Weights of a small transformer language model.
Size: 25 layers, 12 heads of 32, MLP 1024 GELU, vocabulary 8192.
Architecture: RMSNorm before each block, no position embeddings, biases, tied embeddings, ALiBi.
Each number is 128 + 24 x the weight over the matrix's rms, rounded and kept within 0 to 255. Layers, rows and columns count from 0. Numbers have three digits each.

# layer 12 MLP up, 1024x256, rms 0.0797, rows 579-685, columns 0-63
107137116111137119127136085158095127145123103118130151121088171155136155174085134161131149170200097112126126134138147106084118127143089133108125135130100124112147126135122131103113145161093138
140123155131132156136119130085113101091138066120121117139128132118172141133114132122129150130131130069114087112149159158093113153082142142153124142121107118140133125123076123126108177178132124
135108145141084112153144096108139144121095128131134121148108170121142141071083089124115131127151188109114091167142120147145104125126099146154109088158114165114123155124174141131133141113100142
117142150108136132142128093091138153117110140146081128127113131133175190122141120131167111142151118065131120107136145193101085157146140110150177141117140148101123100158120099106094137171172151
102146128131122118145145108109096185145148156143084136101121114145138114145114126159125080167134154102140137114144157132123151179132166166121137145132127180115113111104136098119124124144164174
132114116168117086149140116100135123164155088139115139174141127086127128134113125161122101153116185142118111178090087126114163128115112160119106146137129099150169112167111126174130137140119111
124128177109126137137148118099142138128086112151097153163147117165110123102096115117126106102127156089106092149113065150100154160145141128142089121110134108144153152145106069117095199101147120
124121158142112116151169116118139131146146146148115128134131116175127118126157158132091151156149097085164092131131117119069164110165109160108120151127126132081104130118117115156131140101119143
082122127118119179108144114070093106139106165164103146128154132100134173117113136129162175143173140123111131139204061119145094124124087150164150078128134131122129112108132125123138125139112124
101127129104133097122098108133092155102125118160101180113114145105136102133128111145129128120138121083102127129115128119098121150148114152121089123120141121122165159117120097112135106156152138
087152124120108115128150085132117125137098119111119144137155091142138107099119111142147165114124128120112107184114059172057135104136167188113110122149157131121127080180107127109115130124082132
123137160164084124148139133103132134104159133134108153116125097126142153117127114144119127131116175130083138127100120137122101119107169112110154141122086122126134124156163136104080202109168087
070116122144085115123123124145104130081106110164112135182161106127146105096115129127167114141153149091160144138091124153124075128127139170151136117143140174127133148122165120146110199133127122
124140118101121121149123088103123138078158164120096108147141079127147145120114122136151140168147073120085151171105104093168094123137163123149096129129113199122073144101111136108115126181152186
092099165169142130158129112075067130134126102144111116145109134138130140136119118134134166136119154138163111161123133148119120121101148175112143146165139120074148106119076160066161152105114153
119108107136127156145176099147143158115133073133110123138151153104156088163133130138127135145148143080117083164070085159111083152129102181141141117158097106139137154114112097133131140109127123
120121135165130136124139105118130099137165116157153118132178123110128146117151124173137125151110172121130131121096159077155117122143135169137175101133102145144121129110167119161127157140083130
082142117102118149206125119166111177103140122144097112137101146123131146138136114130158129106108113097130114103084095114119120105180099149082129141138161145132130111103160126117117120140138138
106112121147162146114156092096135140143104149137156115131108148145143157121118113111129096133163120087112126140169130095140170133140164110103124120140122174116137168126103155117143109173135145
147148140125148088138153128098127126143108134139162180143168160149146179130135132117129137135149124119166102157108092124111117123137108152135114179140115138122099176101114108144122164183121140
132121109111082097138154141099113143115131123144141122109144102133192111154118144145101076143138139088168124165119148121130122100129144121129105123112109113098093118117143116149074110131106116
104150137096147120145127126100140145080093159137104126164149184098126114156155121145150137133125119122125124098114129119096083131125120111151116150175144118131171106114150134111097149128114135
117135101132108161151097088151159137074123131147102158127145176117122170137110128113118140143118102144114124135141136146107072136163114121132161151129110123110128112121131148121133145140139134
078082125131152133134145137125118114084124092138121158171152125124119122137112126131180131098125128118114115150097096144138098154121119149115117154079131125154154105100122132151106134155117159
135112126203129130122128094095086163119091133130124126156141168086125177129088088138110099140120119141114129140112130122154113161065124131122119112133141117154140144121148110152148125107134109
111124144150162136168131097127109142133095088133105149118136139139129094120122077141145149141104094099105103121109133132119086139087112104138093116141141126108123124128098165102115141140099168
079112184134151121129105122163108177083132095148129112145141159130132137147128101142157111156114129099108139102073097177164107144093121124103147148135134157149146194107142116100152101153173146
149165142106155165119106138139151138088127124169116120133117132119113134140094125142128147104131133114148112172118143144070135122066114139138112126121122180158124144048100135140120137122136106
141135168164138113129148105083107128147153164151130143139134108112125141149110122138142120163110147108089106130097128155147112123106104121131145112147136127130119125138138104157066170147155199
127129122112117138147116122153135168128098113146159141113095133059118123105145104111123175140102095108121072125111152152179105148114093111137141111101119164104094126135112134113133127132153158
100130172093103117179134127139099131087129106189132158095177142096147115168122153141144144118144119143152131121088145127101159113122111151122134133175126082108118072117128141117071106159150139
091138094199156147131080098099127066162136094166145128152146149099160132129112085164166098131121149140095130137119164157155077160120150155117173079132150166136099146127095072124132148140126127
143099135090095147148158114162106126119129136157096178143185114132150131106103119135097163138115112131107122143101109118085096126156074160098159158157133110135129131107114115156123120180148156
077141122109084181148122121116148087141115139113159167133108112090158126080110111145088108129147149127145084101124127127113158169138120194086101144099104134093138151101086095083123117149171115
128129135189085108135151124171159106104146126133073136163154136145154159106116132088168140147160138104130138159096139138107076146124138137134131099116087164111104136124108121147143149187139192
177148163096123133136142084114135130107123101136115130149122144113132167108144175113129160114127153073164113128123126084141128153083142121110133152128137151110187125114145144128107149135158158
104125158116146152147097116104134118141119137123149167165153112085099113102080118122120131122151107137132119118126117127110081145137137146071092097134122172132151163131080099064136187172173146
094076127173122114137126115155098131128127138138100146136157158150131109096142131152134121112167159114110147150099091111109061136127087177097097115136131184099125093121131132124120153114124126
119125152106111142105140140144135121129097110135132141143175159121158099155087109150131087133108131100120127162118140145124172152125150106110156129145077164120118129157128118130129161112144131
130078128144127131158158094061100144117115146147097121116144127149129144085104136145139146142150106107161135158077133095135123133099085113106155142125128148154129143109128114135128155131141099
123115141133167145129109131162138149120140157120116134142118128111135160117103139144149146141120150060114115118109158116121102163120124136108135147128106132137122111098150112126107170136114149
134127174110166164141162116118088085155128145165129168131130127171082155114114133099142179139129109111162094139161129174140097125114126121122199152166114122149114148103104090134177134108109139
139116148149173167144136114091137109185098079161136104165190122112145142140149130135108151144128125087124113138095140149115105133051105148150119128095131160153103122121098128154146106111175178
152140140115145116119111137110135145114124143109122133128175134116142134134133125115136116175138114124120124119099158163125095149068149116133113096087156117115092144161130095150120141149141157
133153142144079108142157105114130141170161117131125125152110141106116145106135088116130166155135145117099098140145074171155142112135138129072098090142134105124115149187140176114091120113095115
130136125153138112151129151156123169125105136149153117149115132123153123093140141130122107141127110177110108165142116128132133123075095143095144116167123112129096126168124140159130148107141152
115068118128111141155145117151106109128076123155060139110150142151144131180112131115183103138081113100122135131125132158090113111126147127155159130122135109139123100105110116161124102146122167
065132151155157145136111098130112140079127150146097141160106131120107143143087151123163132141105152133129147125133083150115134144109134184146131133099150083152139129098153122089127135107145142
124103169189129132165145117149147125099134149109119172156137144143122144113108114153109181149084119082107099108168087142086089155134097121085150166173126106126142125166152102126097147120127088
142128161160129111122137120075138117109100105116166100167128153130113106139118142138145149153147162143136113172153120130160132171094120112133124139111104130143134155103111134159136151105085135
113141148101134169128149114124127121155081116134137133167111163106111089158113119090124148122120138079155126147087127103087143131115088169122126161134116104157143154147115145128150142117109125
124156147135140141148134100076135136093122135097123116145132086149124169163131117110130119105135122114105134142143098124122141169081107146080116143138139124122096151114117143094136158112135145
141156097106121126151114115142088114094127149134100127101146128110129127100117148123094185180104146084126133174128173140140128119131116139142117135117131155074120123116136160114169096145183115
064106143138127130145140122146097138134102119159110139083216153158126122114142145169099137149135112093134054140127102145063136146163145115115173144151083128123068106130135112182089080146116125
121107137126161146122079118115121125105091093118157118142125137080115126167071073139127129159096117140099138127139149137133112169167100121109175113140066135144114143098139123125130103177190130
136153156135134111149118124128125109123143159155110137156111159126120142149100094076110181148117095133124122124186150099142114130106165144082135120122108113089116122092171086110096139121169159
142128160147125150127130108119122123127117105137146133166160089117140125133134159146119208132100094114126103176165133126140147135134083127138102163155162129135068088161134113120118151122137094
114084151127104134142119095107123114138104105179112133107138138126145110105141091104135150137119122116142113120096134087130133127145128145132136149145101131106123137141154080116111104147109105
150117155097120136151126100136102103105089084158069129124134120148145155115132120174124118118158099120097079146134093164092121133143129097080143123163142154107140123152103140088088181108181135
137151148129184184150113094114108128136132137133123147121112133119119107109142126167113108118097127103124123142090136084111101104083143153140138121148120079123105120102110123149144142101103117
124117159114129134161124101099113124145105093132142173133146131093149120133149134128108106151135166137111141136098085210120116100087121147151120142114073115111180160158103147142131146149171144
122158128141090141128139148163135105132094093147157113156147170088187124156159094125144157116117113123130108175120111088120088182113115192162109138135121130136148149102139111180125128150124143
144137099127125191140155107150156134107117110123085116115150154122092148167124119138156133141074108118124115170163124133133129146096115151123154154144115126168114134112100124107132164157118124
142090159098119119134125111108114151117135142135092165145090120161150164111074086154109071135186142137151107167122165101106144119146178104105141092114117109143109122138146144109111130087160104
093124125116095105122120093127116126086077144153100128106141107119115128119094109119114135167107151121154140148151121132134147148117149102152149086178156074133118134106139113122105131107147120
155124107085126119101113112132117146168077116155154103110098130136154156147135108136121109147174151115157119165137155081158110142099110113122161114167093141146110157120123105142128104161132140
062126121167154125135132107111067164116117134159150149156162119124139097170146093140120121165112090130102114166153110130113132138099116148105142119110141124141113137129120116137118106149122145
121148109104091137132115109131114132150108160164095188127170162108135124122118102161117093138153094111125099129139146104069123124104102118130082157124086105127151196113148097139095105125161119
143117123183090196138153118088132117150138114154136144118104146152116124133124104147100183145160146141115092150139102123128107117078166131125135108149094126114122109118128082113124107168107100
134111188179133144134121122108145149137123161166118160117131101141109128115137123135137134158176146150105095156134131148125100114140120178130124123152129132085157122146117116136098137144130139
120131133136111125120155115123116100113100141131131132132179114139149163135119139148119128157112143111114152116098112107097078135133075129130109143162100147143128136111142129117096116150151140
114133139147154132132152127116141125145155144136078150153142170137161132131134130167167110137148131121148112109109115124128121178148143149077135138109119111098171127127144152141131140132140179
165125179109119092211123094156153137137141116142121146210144126111128106124104170126061140123162141124125111099153095155116129160105125189105113117130173142114110171144126150137105160154173141
089073128135165119139126113101083116176106126169098156176149102121130102106165092164122132137130110120144135128126139087158140158121132149138089115148095126124141106138129123145107139157150154
141143160128156130142120122147138113128132097139142124167112098128183145130141122125145105146118161130123095143084160126112075145122150149118125129083131142122176133115150107152133135145153127
149140108128141187136102116122119126110140100132151123121157109133138174149171143107120121139135145119105118153076136155130124167122115194118129159096114150147126088124117140112076162153158127
103070132170118115177117086147119068141150100124105172119140101174132114113111139082134128100130115114163094123141133115151139151134135113112149147099137120091113130155116095164114109135166104
100119121124107128160142124117122101077123076187152144137114121147124123134144120106126148132101089080186138112110174135149150136081108111164169114092105101086124137112110129077153150094153129
133170116115118118124122117118153143100128163130148144164122117108154170150097141104110138114136166164139123140076127080123094145138146153105152128139065141152133131122093127093106154147166161
085093105141128129158156128103112148119113158125126146156158113097136119144100119136105162137144089134126142142143110150097117140112112129129091151153129143145097127111096099155124167117109146
130115126117132184132151126106141143130142161147113112087096131119138134063092124155119125192106116098143092145179138106106155089119122098063112143141129157094119146097169119081095107127131133
100147144135109161111107132126103122115088099186156169203122152100202132138125134137102128129141134113154153145183144119119165167112120104158140153158097169120127146142141144170125124129151128
113060179160128097149128134141123172088097117147100150107181164085117114137108071117100160127112098107107100138088115149097097137120082174098151112117110145115132153109120100110152094104146100
116125129143176157152126117100096130114128132111082114139125120136142128149115063117124141132125136118115114110134132124165158150106124154127111111165122117071118121082119136148166123166177134
094090099154136094171094142125092144104147133147138128129174139117166100121135130152122110153116112152128120120100117108124118123167138204166142143142140149090142144132132120125103147130135133
124123141120108149136119111118112121147081111123154115134112145104119167127128120113158166127144115127101089141140146171119093128123128189122149118118141161124126146127121135161157089177104180
139116121097097131148134104196126137154118122161107140124151123115147144160114132148147128155113139115134100152120147172144133122114137118099146130130091135097061118141139137120152109151111091
110123125128129172115131120111121131138082128155124146124173085144116136112102116125113121117110122101148105152109157107114105106108138140126146156150138152132068160112127122108098111162127105
141156108148100149118126110177146112138102117125149124114135127079136137136091148113142157197136130123149113188107127155114100147119115148082143138126089142114096168077077109141122151161123131
137095157164157137173131120114136125127144113118163154155142148157144130113089111122089107185115121114154125121144130154116135150155103137066138144152078122111147184102120109091149181149153151
134106138174098136176118120126142143122112129146096155166167134135159162124129082129120136147141162122108148156104101167144069125121108133159145082155108138074125131131123098135074158113139127
090085113129115155141128106149130145152142120152124193103160101093151114151101114115137138133118140124162115127132138120120098144128121138132150159125149125133114146137142121173129147134135123
123133152166103151145118130126129133148136158141113149133128131140117145126081124137134127142083141124112119137112132096127128163119133152079145121150133130133140153109189136084117092120096166
104149154136124126155091122094100138099154089130111129139153099092132107187117121111104133151088149073100116119128143134150121136088115130131154160128140116125088101099092127196084147111112143
122085141090114140151147151128127139118079152122148118128112075112083161144102130102118124135113159113112097134126146153169134112112085130109150122149154135106097138168121125148122134148140111
092113132150124148170137133094119056113114110128131206105162145101104171145106140131128108171125098148125121141157150119141097172078130177125166107141113113122125137115099143147113119146121165
100122138142122119107137137129120136100101156154133119136133105133134122120120114104140145134147102114197100172176125112098148128055129135113122152077108142090139169106115137146117129140111106
110123152091106138138140102132115129131111097110113099122124124190169172148142081137182139158091095087128114143129084142105114121152133127095153157115129195133125105144139107114131119101182136
121139132120112136128173145115146133125103093161087142120144109180147116155122123129150155121114075130122095126108148134122125152128122134104141176135111157121117129117095090131134173172132131
093096115108133115129137098114106098149101106179124147154151150148116119150126109176142112163100210058149131125078152092101131159147120129134089115177095165119114091128077068091098156128123144
108101136167104106124096123099109110117146124169123173135109147131147121149122173150106172140125130098137158109146088132173152108139115162129159151134137106114079158154130107121120105129095126
130089130119148170136167114103080135178109149127074103134140117161141118111116096145117175122136130096179104103160141164127139112161127155127145159117126152146102111154132115156141108155154121
099126127122104097144146073142131134142122144134116173109137119143173099127118152142160094126123129155138162087097161122139137144148144178114107112177155116092137105140136120154118161138133119
116124154163119161102110097127092121123133122112133117166126106136096153166076083119139145183139139132094122122098122187142127168121144140096102139132110177132143111091137132079148151141157125
134150138100102150139125128092112153113096129140121090163187150125136085103089128150131127148128142107120100165140080111088105097123161141125127121178104158146091094119106123139085127102131140
120059117133117131140106125085099124090135098137103191131160098097131139145134093143135107122145134121117130137086148081153112178124150120126118146138142117116145108132139112163141105136148172
112100155148122082148115114134070119115145141146093152159148146174140085137138125153142184167103136111108116118117129155133119172146144137151155130131104115111123139123156098130115131139141125
# layer 12 MLP down (transposed), 1024x256, rms 0.0717, rows 579-685, columns 0-63
145200197115109123123111128103136150122152154096133117127143154124136133159174162158124147124128135134097148094164126162116125068148105069113134148132107131134091138134091133174135114138109126
083125124166176118155119127062099131142111135099114137124161150105126106156122128120108128082119100097133132138137111153129081121137123143166091158112146125130143146100113136162162139121128134
083120147092096130172200151118103089149198141138088095138134157114120116105109160127155137107093137118130138124101127152144160149146149114131132128117120066138114063161141122119125175140156110
142154137146086156142110175104147122089150147144117149167110143125124141115078106136064125130077146104150099126104149125131141141140110122115147139101143110144117135149116179119120152115150113
095127086143125120133134148081147152162170133086114161128130161112156087111142149134132091136113144150142126113100138173155139178123129113150158140096108113127119120133129140099101140107152086
146136146104144098121118117130148160128103113086141110150121127106125100116113159091112148137132144148146115118159135120092125119128113150117118124115121150150152128095113144134161099130165164
078161120132121111142122117145170097145116119116131132114104162145115111111126098137172127087100097098113124165144127163148115158151098113132132108102106074163123130127118146113137151118155145
123152119119129083121136132139131120122185141129169128143092097114083104138088133127091096122078132109093096125107121114150128146090110134098163146105126100166088141172106152161134124122145128
121109097128128185138150126122134084136156140146157085119176111126105118139082181128132096120124141121175099125162109100129138138208132117147165140065151140171149122168117079133124107130137129
104148116144119130083100157136152127141128116106121084101131128178113135146142127139115113126118107126138127138118114123111145106120134102116124093154131133146121117114144140125138126118115112
175097134128092102153116146098116149179136116123086114116146110112068140158120158122147109115103145131131177113083133108166155136119132108143125101123096147153136118126185124122108123104118134
069153118123198141132092093126146115130094121123129077157096160109128143133128113140132095142125089134150123147187121150118112155125110114123114108125185125183094120117134111096147089115122160
108144141126115098110113149124076110140158122110135108112094132167110096162156138112148097147094109123110097109119139078165115106109111109112136110128108108102105166130160109163142097128121111
146152141140118138123164106125118143091134119141118106095105129117164127144086137128168108108114143114134122114162144125113164108116130082140143150126147142079124136139152147123128131128145153
137153137082117124107144162138139093135118142139077096127101113069160125120101147082127121116136143164146130120137112133108150172151109141139060133104134100105125126104156105128082126134105131
154145139170119147126111104048165149126137124133201153106048127089111080115106149106169134106124125097128137104137114127105150158111128106069169115143117087080067133187122099069137140098129130
118099114119147160129151170087146112131166098159120130087124107111094130141108121160139170132111143146147111119121107161135135098138113100116116106153106141156109155145133154151186089119129120
136152138134149128141124161222135150131122128118090137120128103118108106147102101134151136113112117102131130164091110127136121196139146130095140121112094133101140152095191096090105154116138105
154120182119113131134159120135142115117145157135179168141107117148134080126087118182144169183154113093132118163149108106107122123143155151125159136132116106089126193110146124111106143166128125
145130123137120148121108139143174100102126104111105138160148137162113115130110193139070137142161081125107101121120115165084149145157131125138179165146085094124145132142156132126096124173167112
114116141151129146124174120123119143128150139125133121118120098112129126104114105107149144145098095139140117132151120115147165160111138125107136107163167098116170151154138112080171164111152121
134126113108142126146141138088115119113167163122153139123130114148100115135128108125160113135134123101161099145126152128142111132139153106144140132156133095108105116155079141119149128100138142
143108121123144106087165111139111111118116130096099112111101120149111141142101123116143112123130152086107141141189135136132139125156136160122161094158135145111116122131138122116126107123118115
165136135115109097128109102116142121130129096113108152146142129131117190152145138145127163162128082138113131112123152138119107123140087119106148097134115148140112124122145153123177083101135126
127121157132127147142110167092139148111133190124083102139145155095085142088085142081097139133068105130122124113142128136123122142124144065154101135139155100150107116152163128120161098135160146
143152124110097140134117127122111147120130142166137127115142133105096128135121154093156093140123147165108166105172140080140126132122105122137177145149104179133125102158125116135122128122098135
088107168109134130130116172127115124112133156137144147120094115151107154116116098112117102131117136108137130129185097123146145157108151101117150151173136116103164138117139094123113141143149132
136120148145119120096160137114134133112128135122107138119108124107135130154171125097132140114110172159127127134171146144136144121124099086113141141100119118139138146148141118149174141129104133
140145138145150086156172123125124113104132136108136101124144111128144104134158143179125124138109116161108106154095093152113197143159126116159122136160066163112135113099095113147132118124139137
156123111100111121135128108129144124119127132124109106177120144130130127131116167136143128150135113100148129133116099107100085136143120082166100148149122127149142177093104121114127120136117085
168116123112150143104161145139182171174117116079108119150135127105128146147111123111112122140122170161119127185123145116118125110123152118141165156149137122158109134128110136161134188111118097
147161142152132102123124128102144129106129134117121124098104142096133128131146138137135141120103176151097080146137151133148120135113148139140127123090071113211105175121137089126141081126197108
128141111127143079131144174138100090115140117131140121147108146118110134119145171146137093101128130141085143128125149092175149151124140145119126144103114166127109133117147113140112135093121096
113146129189125168147135169103178132092096157111150131128158138120157095143112096118158112144107105164153138144135122131119140122123161161111134131114140147137125117124097139169117110111139133
139105073144131105154146121166123134119116146121137119146126116140109058149138101143138112103139119116118134150137095141141136101086112094127129118116113125088156128111133142130154145131124106
105157147148103162055140090113162073125139093102120115138066125175114129099173113119142099104180152114168130143111128100095172133131135122110137175139154116134137097148140147134137127157147174
121144107150178152143096143137150135151113169154141134149070108144120101134118109153097126132121161127136128118161099153169159166133140088119144133105128084083093087124125083136148161109144124
102120131116135167137144160103135118141131108146161118120138105142137128142137122128161106102092108139149132128121156118133160107114097103128157120092124143149093141133132153107155128144112109
179103139124146112104098098149183094155122141133107159166149075143118087175110127126125154125106134136126108078130071113114103144141130129101108148094095124172089121101132138105139152141163108
127139101120122133103172128137142135107142092135154151133128126088122115156076152122111104102080125107139181119129139127153127111102134146091081149141119133132123152099166080124132085140128131
142138161087122143130151158122134126120080106136142135184143124131140151150155149130106128114143143145126085144140123124171174087104109150101138171140146148135127155135125144149126118162086130
162109085103147087113105110109188125129114136128100113127142130053093137126125149162102116071120144133117103127181165078104158141103143152141117137164094100090121138120136094117137126108163114
122139128155145126164115133138166191122175150137114187121095135169124125131100120125111107148110151141142115103103149109150142126155103109121115109100135119119124128126122125119106161088146130
141102126159146158128140150178077141118129112137120064123103118122099113141096113158117113127134107129112117184165087118135153147153111113123126151124099100127118100089166120128095107100144085
132135121118071125092138144155107135135125110110091079148136130125110171127118119113142156182101184136147098171113147148145149109141156122122115183143124098130130140100142143141183128099169081
109122103143106133107125151140154144106143121124151144108125076124136082084115131088141150143133166124138112113133125115134130098142134113117118131087151094104152180126198135125148143147164092
151138159181137095114119104101131134152123122102115119129112127112124105124122142098125097076109130164139111127138152131150118127060130139125182152148113122136175128114107142126143138157110146
150153145116126136146118123159157135120166132111159125116126139135158140127140117099129112172131129128150138141119094048147116168130115089139127158131081144120140125116131121148109105143131122
060134149159117113153143126101098144145102107137129170184130136128127098133090137157126119109129097126131109122138106161133105162091097141117179096096133085148120127086108147123141102129176131
156132080117111132117048085156133157097123126176109101149140111114157143160113105139159167151120086104117127123131099133169117133144162142094118078131128138080108119141109154136129114176132123
167160157194123111145149125128116120133103113101135111121180103066154123142159107134120150126140104100132099100124109145128129098083128113099137171090129140153164104133116138135156142069121084
098144104138121125147098153160122123144108127132144130103133121088119141117115154103136121133105129097145084125132125109111152135133149089096122137125129146145170118133122137089126093121138127
115105148088156090124127108119144120110167157166135155085135141086070133146124159097137152132105121130132142141167162127110128137153120120151140091125112144141120119136124169096127112128080076
086181145134197131161133128148119168089193112127151130113086141132135116045091182129140096155103089146114177126144115119101161163101146176129107087156167164152175113147075167083084153083121121
136104144163154158140180159159151119115081154081120160110139085146113129160110099214098089164099115067109139157146080114109150159111123095121148149155101152137135140137091142194179124176131121
139117155100137146099147151145136151089122129150190109127139136145117195146150172148153124099070129136123112107138119141122183115109089148137099152127145155128142088081136095127094110131159097
140096140113104087141147169131135120143116143135147160092161086160158159147137144138074145096124098142149178121118100174101118126106112131141127105124116114165168123181141056179150122137134169
123133118130132123089150135144111132144150122153130172107148133165101118130082140143120135122146150120131144104161126119116110094123114147120102143134123145134141146154133097133120138115113170
136096135135122147138146181169124070155124157088134094147115120147112160147112159118197154172146164164088140119125178100127188152153103112123091148123152076113160118128124145100159137111122114
126134111119077148134149148114135126117123078160133127115136149186120115119081094106166105122131131150162104174107115149126080120145136098137158114147151073141155161141132114128135080115144121
193084130155119108109145161128145131122130075117140129135068085150137102086133141083135129131163158137181139139112094184102114122163071136120144130090127160148065139121089169125088149113099076
086094127144134146113119093113135161139144138100146113133149134127073090124122151152142108142166096122125131100129111155092158132133113123091117131116107129096092100085113136126138153096128112
116150143153125120129151173086134131147120143114154163095121126198141089088201096112132125128103139138143119171124110128169152150149157111111151101094147122147163144132124140164121110098161149
108106117151135098109104179143124128107119106108123163151147148131113117097133044121132099090109141080102126133137155120105125122067131082090155099149135113143110140125177134159134145080117110
152154117123122080107150175151119113115135134085128067132130152111130123136104154131159168138102095130097129077151139133125136125163112147123108159103103165098117120126118107127139132142127167
129129091113111118088093100112164158141134143100152156159079152122146118138111145100125078146121137079146118120146137113108122133132113116115126165137090141099164169095115135168110153137125106
078163107117158127142155177133081128120055102122160155123139102122163102140092144104131124107136152112134108154128123120138084138126119135142100140150119128093132128154134140129183129140118162
106109099110120108109124143120162125140125111144111131105150141116123100124142131155153126126145108123129124102113133127103124152144124125116137159127121116126141168114128101099120125121117117
105132153151144091108140132172116175140116138090139114123178063097211134127156135112097101133140041119108129116109116163126111138137164153126084150103179119134103107153109131136114146060158150
182095171116157133117110128153123128123090195118151148128104108148153136133136107172096140145131128175173163116138113156111121119121105165120135109131129152102138125116136150163159080163123135
120122133116112120127135167127152145114144082138120105154099095123118118113144124168089128135152108128129120135127142133130116108124146138131124134153112124119145142172125129140155108124137137
120119118165125144123099085125107117135114142117138102150110149149152098101137156122109090084140116140138128109108167184154152073140188093129158145133119118147155136121116118142151134162143157
128117122176170100105120158137155100087145140122117107152111145099170123127110108119111099105181113118131112108120100165093085088143130092126107154089147119139143138125113145090155130101136127
101158132124104121150052125089077142142136119144119125079137114105093097121157090155073146106137118137120152057134146102161126108101085107140115098116129137124122171159118153122074090131133162
109132123132119144132148130089113086157102138142098126101143149128142172134081170099110131141130137116152124113142120140120150118110062124162094130130138139127119120152064118154108137131118112
159120090146128129146096126129128121122156105148118145110143146119143143146133169104124140117093149127158129097119125157145111147097144128148133149129114155133132111105112113087104152144126125
099102118138093155156155126106170109128155137112153125125128143109095161087114148130134121121111090145111118110090115127165109094150119174129160123120117124155107153135144120127125144134166090
135146097157139105128140135149124104104099124149141170102152087157131124110107141153117095116188123117125129122095159095111119149112106099151140139168109136166126128134106132134139153115169061
124160149137151135131151153139118141187146122164203136172114134140130114107105144157131155076137112119093167126163136169127120171129119100135141164142156124110115160135148097114115110128125134
122123160111158139126133139110167127118140119136072128128134137130131144158108172137102149135126162159141099104148133125130136129096166152146118090147139144156100119132133149129172076136133150
121144134157105081158133109181114125125141093123118142157106131082117114139167145097134148107129114133109160133133128119129090174151138139176133131115121117166152112125118153128144163106117100
138154113117114131128161143113155115135127087125150168135151124103165153167125126087160127171092143130138122088095152082101113127147128151184112109125133158171116148092119116136137127111104110
117159153124142180163170137148107153090073104160094118125171160135158169123122138141146106121120088156110156140147106104134158151128079146108095108155162135106129116120128163130134159154123145
135167129136127145142112142128109137122119161128158100111087104146130117147132083114127124100158179079124132109114097166130124138153136128149138139159135131089145131159133106167147076114127124
146142129133179172135116130164126129119136106091137161134146118131108133123136132118132127100152143117114155149094115155132119093157148124093119155066115129105107137081087117078134147142133130
107178145098143156150106126104118154101155124147092103116140126163109105147115123162106094135092114138148152143096117119117142126118109131119114101101102138123126107134126125076109156109129126
123133168116159163153106125099167127164138114115137150116167134130125087133140121120143095149137146115129110126127110118174132143119142134107136130153122138165144112144095122123121083087124116
132072106103142145137134114149139130090117102157099111155114119121070171091135147144176122104138144137111147098142141120113131134130101145137140153132114104142149139162073093128111141162123106
134086109146154112138106133126157144110136125132148091104155148135090145105100103086149137108113124103121119120126113152113116127096135097136155104102149151130109122151116104093120088134135164
130129135130147148150132155109155174121119161111140127133092065072203155122122145139140111143129127163131138161130098151155154125127108164089127119123134139125119152152113122157183149085139115
064170143098119120153135129132152150137150132096171139134088106119143116155132133134186126091113109144136135140120107117174117110125125133146126151138135146103131156133140152122181101140109111
149108152122151142138125147117096109104142124157136126136142182129116158145135137139115119160138118127087106088148128113162146115126114142128131133139120131092154155115136123104141109122120091
145165093102142135119155103084125113109133157107108156111165113168110141148158109145159102118119136155141080143154159140129109195128103114155111123133169145117123137129133117125153122125115096
118131114116121144126100136141158136127119125101136099086154100128111151155154136118114116081122159128134125117143147161144142114126150121159144148162100082116138171140133152117165150094084182
104104059064130149159100146210170117126104137165115159129088062189095133125163122109143159065093103120078133073080134149137157145156086140183119090124138157145159166138098099152101083120138116
117137154091134113050090141096102165141119091169143103103133158150125118136153112166139159146123128114116121147155109119113112100135118103117110128087157142162108139123091118163103126159176094
139108125144131146148102085128132131134139125133127145091136089143158107131115124178131104103131138159119122121074142097132163121155135183123127124126159143140118124162138127131150171167133125
119129153112120114116090155124093182115130141118078108124130156132115177114129141166134081133110145132105131147139159132109130107130085105151143100121090146145137086151189087109154164109120121
154124064110113129148139124102124137133155112147156150143120128134080095115146161120136145153128123144072194111118110162166180136117137130121138139141155137116069135149123147136134118107130141
171098145148094149127146135126123091135114128115171132187099117155138204127099147133145148092082146158047135134130099133129108155145159088173131061133106138153089108135165125129124123171141125
155109118143136114140141113153154173182123139112138140120139108137153144118128150099159119100163115155130126147097165116111109161127117112138110127129092126156190147099117121175138086113145157
135135137096139102111118099144118093156157138129075091168182127171099119127129158158108114111116124126083108136117117177135154109177122159121136145150086117121101114139113154111153094101091117
136095143105150133113114140115121067069161118118152108172107123122111106123087114145122118076109132130150155131121097144115139139137126112143125126079110176112124095163133156129132125128107115
143145109095126148086168141157143173142116129149103129093136109119166115150140111121123114107096102141123106163152112170134140121092164102134154139120152149151086112140144109176119112126151156
147170107125134130121163189104118101148136154132128116130109113161121114149120167181128124108170103113105117139165099133128087135156113134148105153160131079110146116140145113133135102194129125
151158102145156114112137082128102122145149107183117122121129144129116126112107131126124141126108145137107117135118168100116133118125132102073098134145128109132133130131125150148163176126148087
112147106141137120161118153119168153121097121165118126134150145132150118122119149140122084152113099141155134146150114113153158121133141120085134158100137114160108108138126161148116132090141136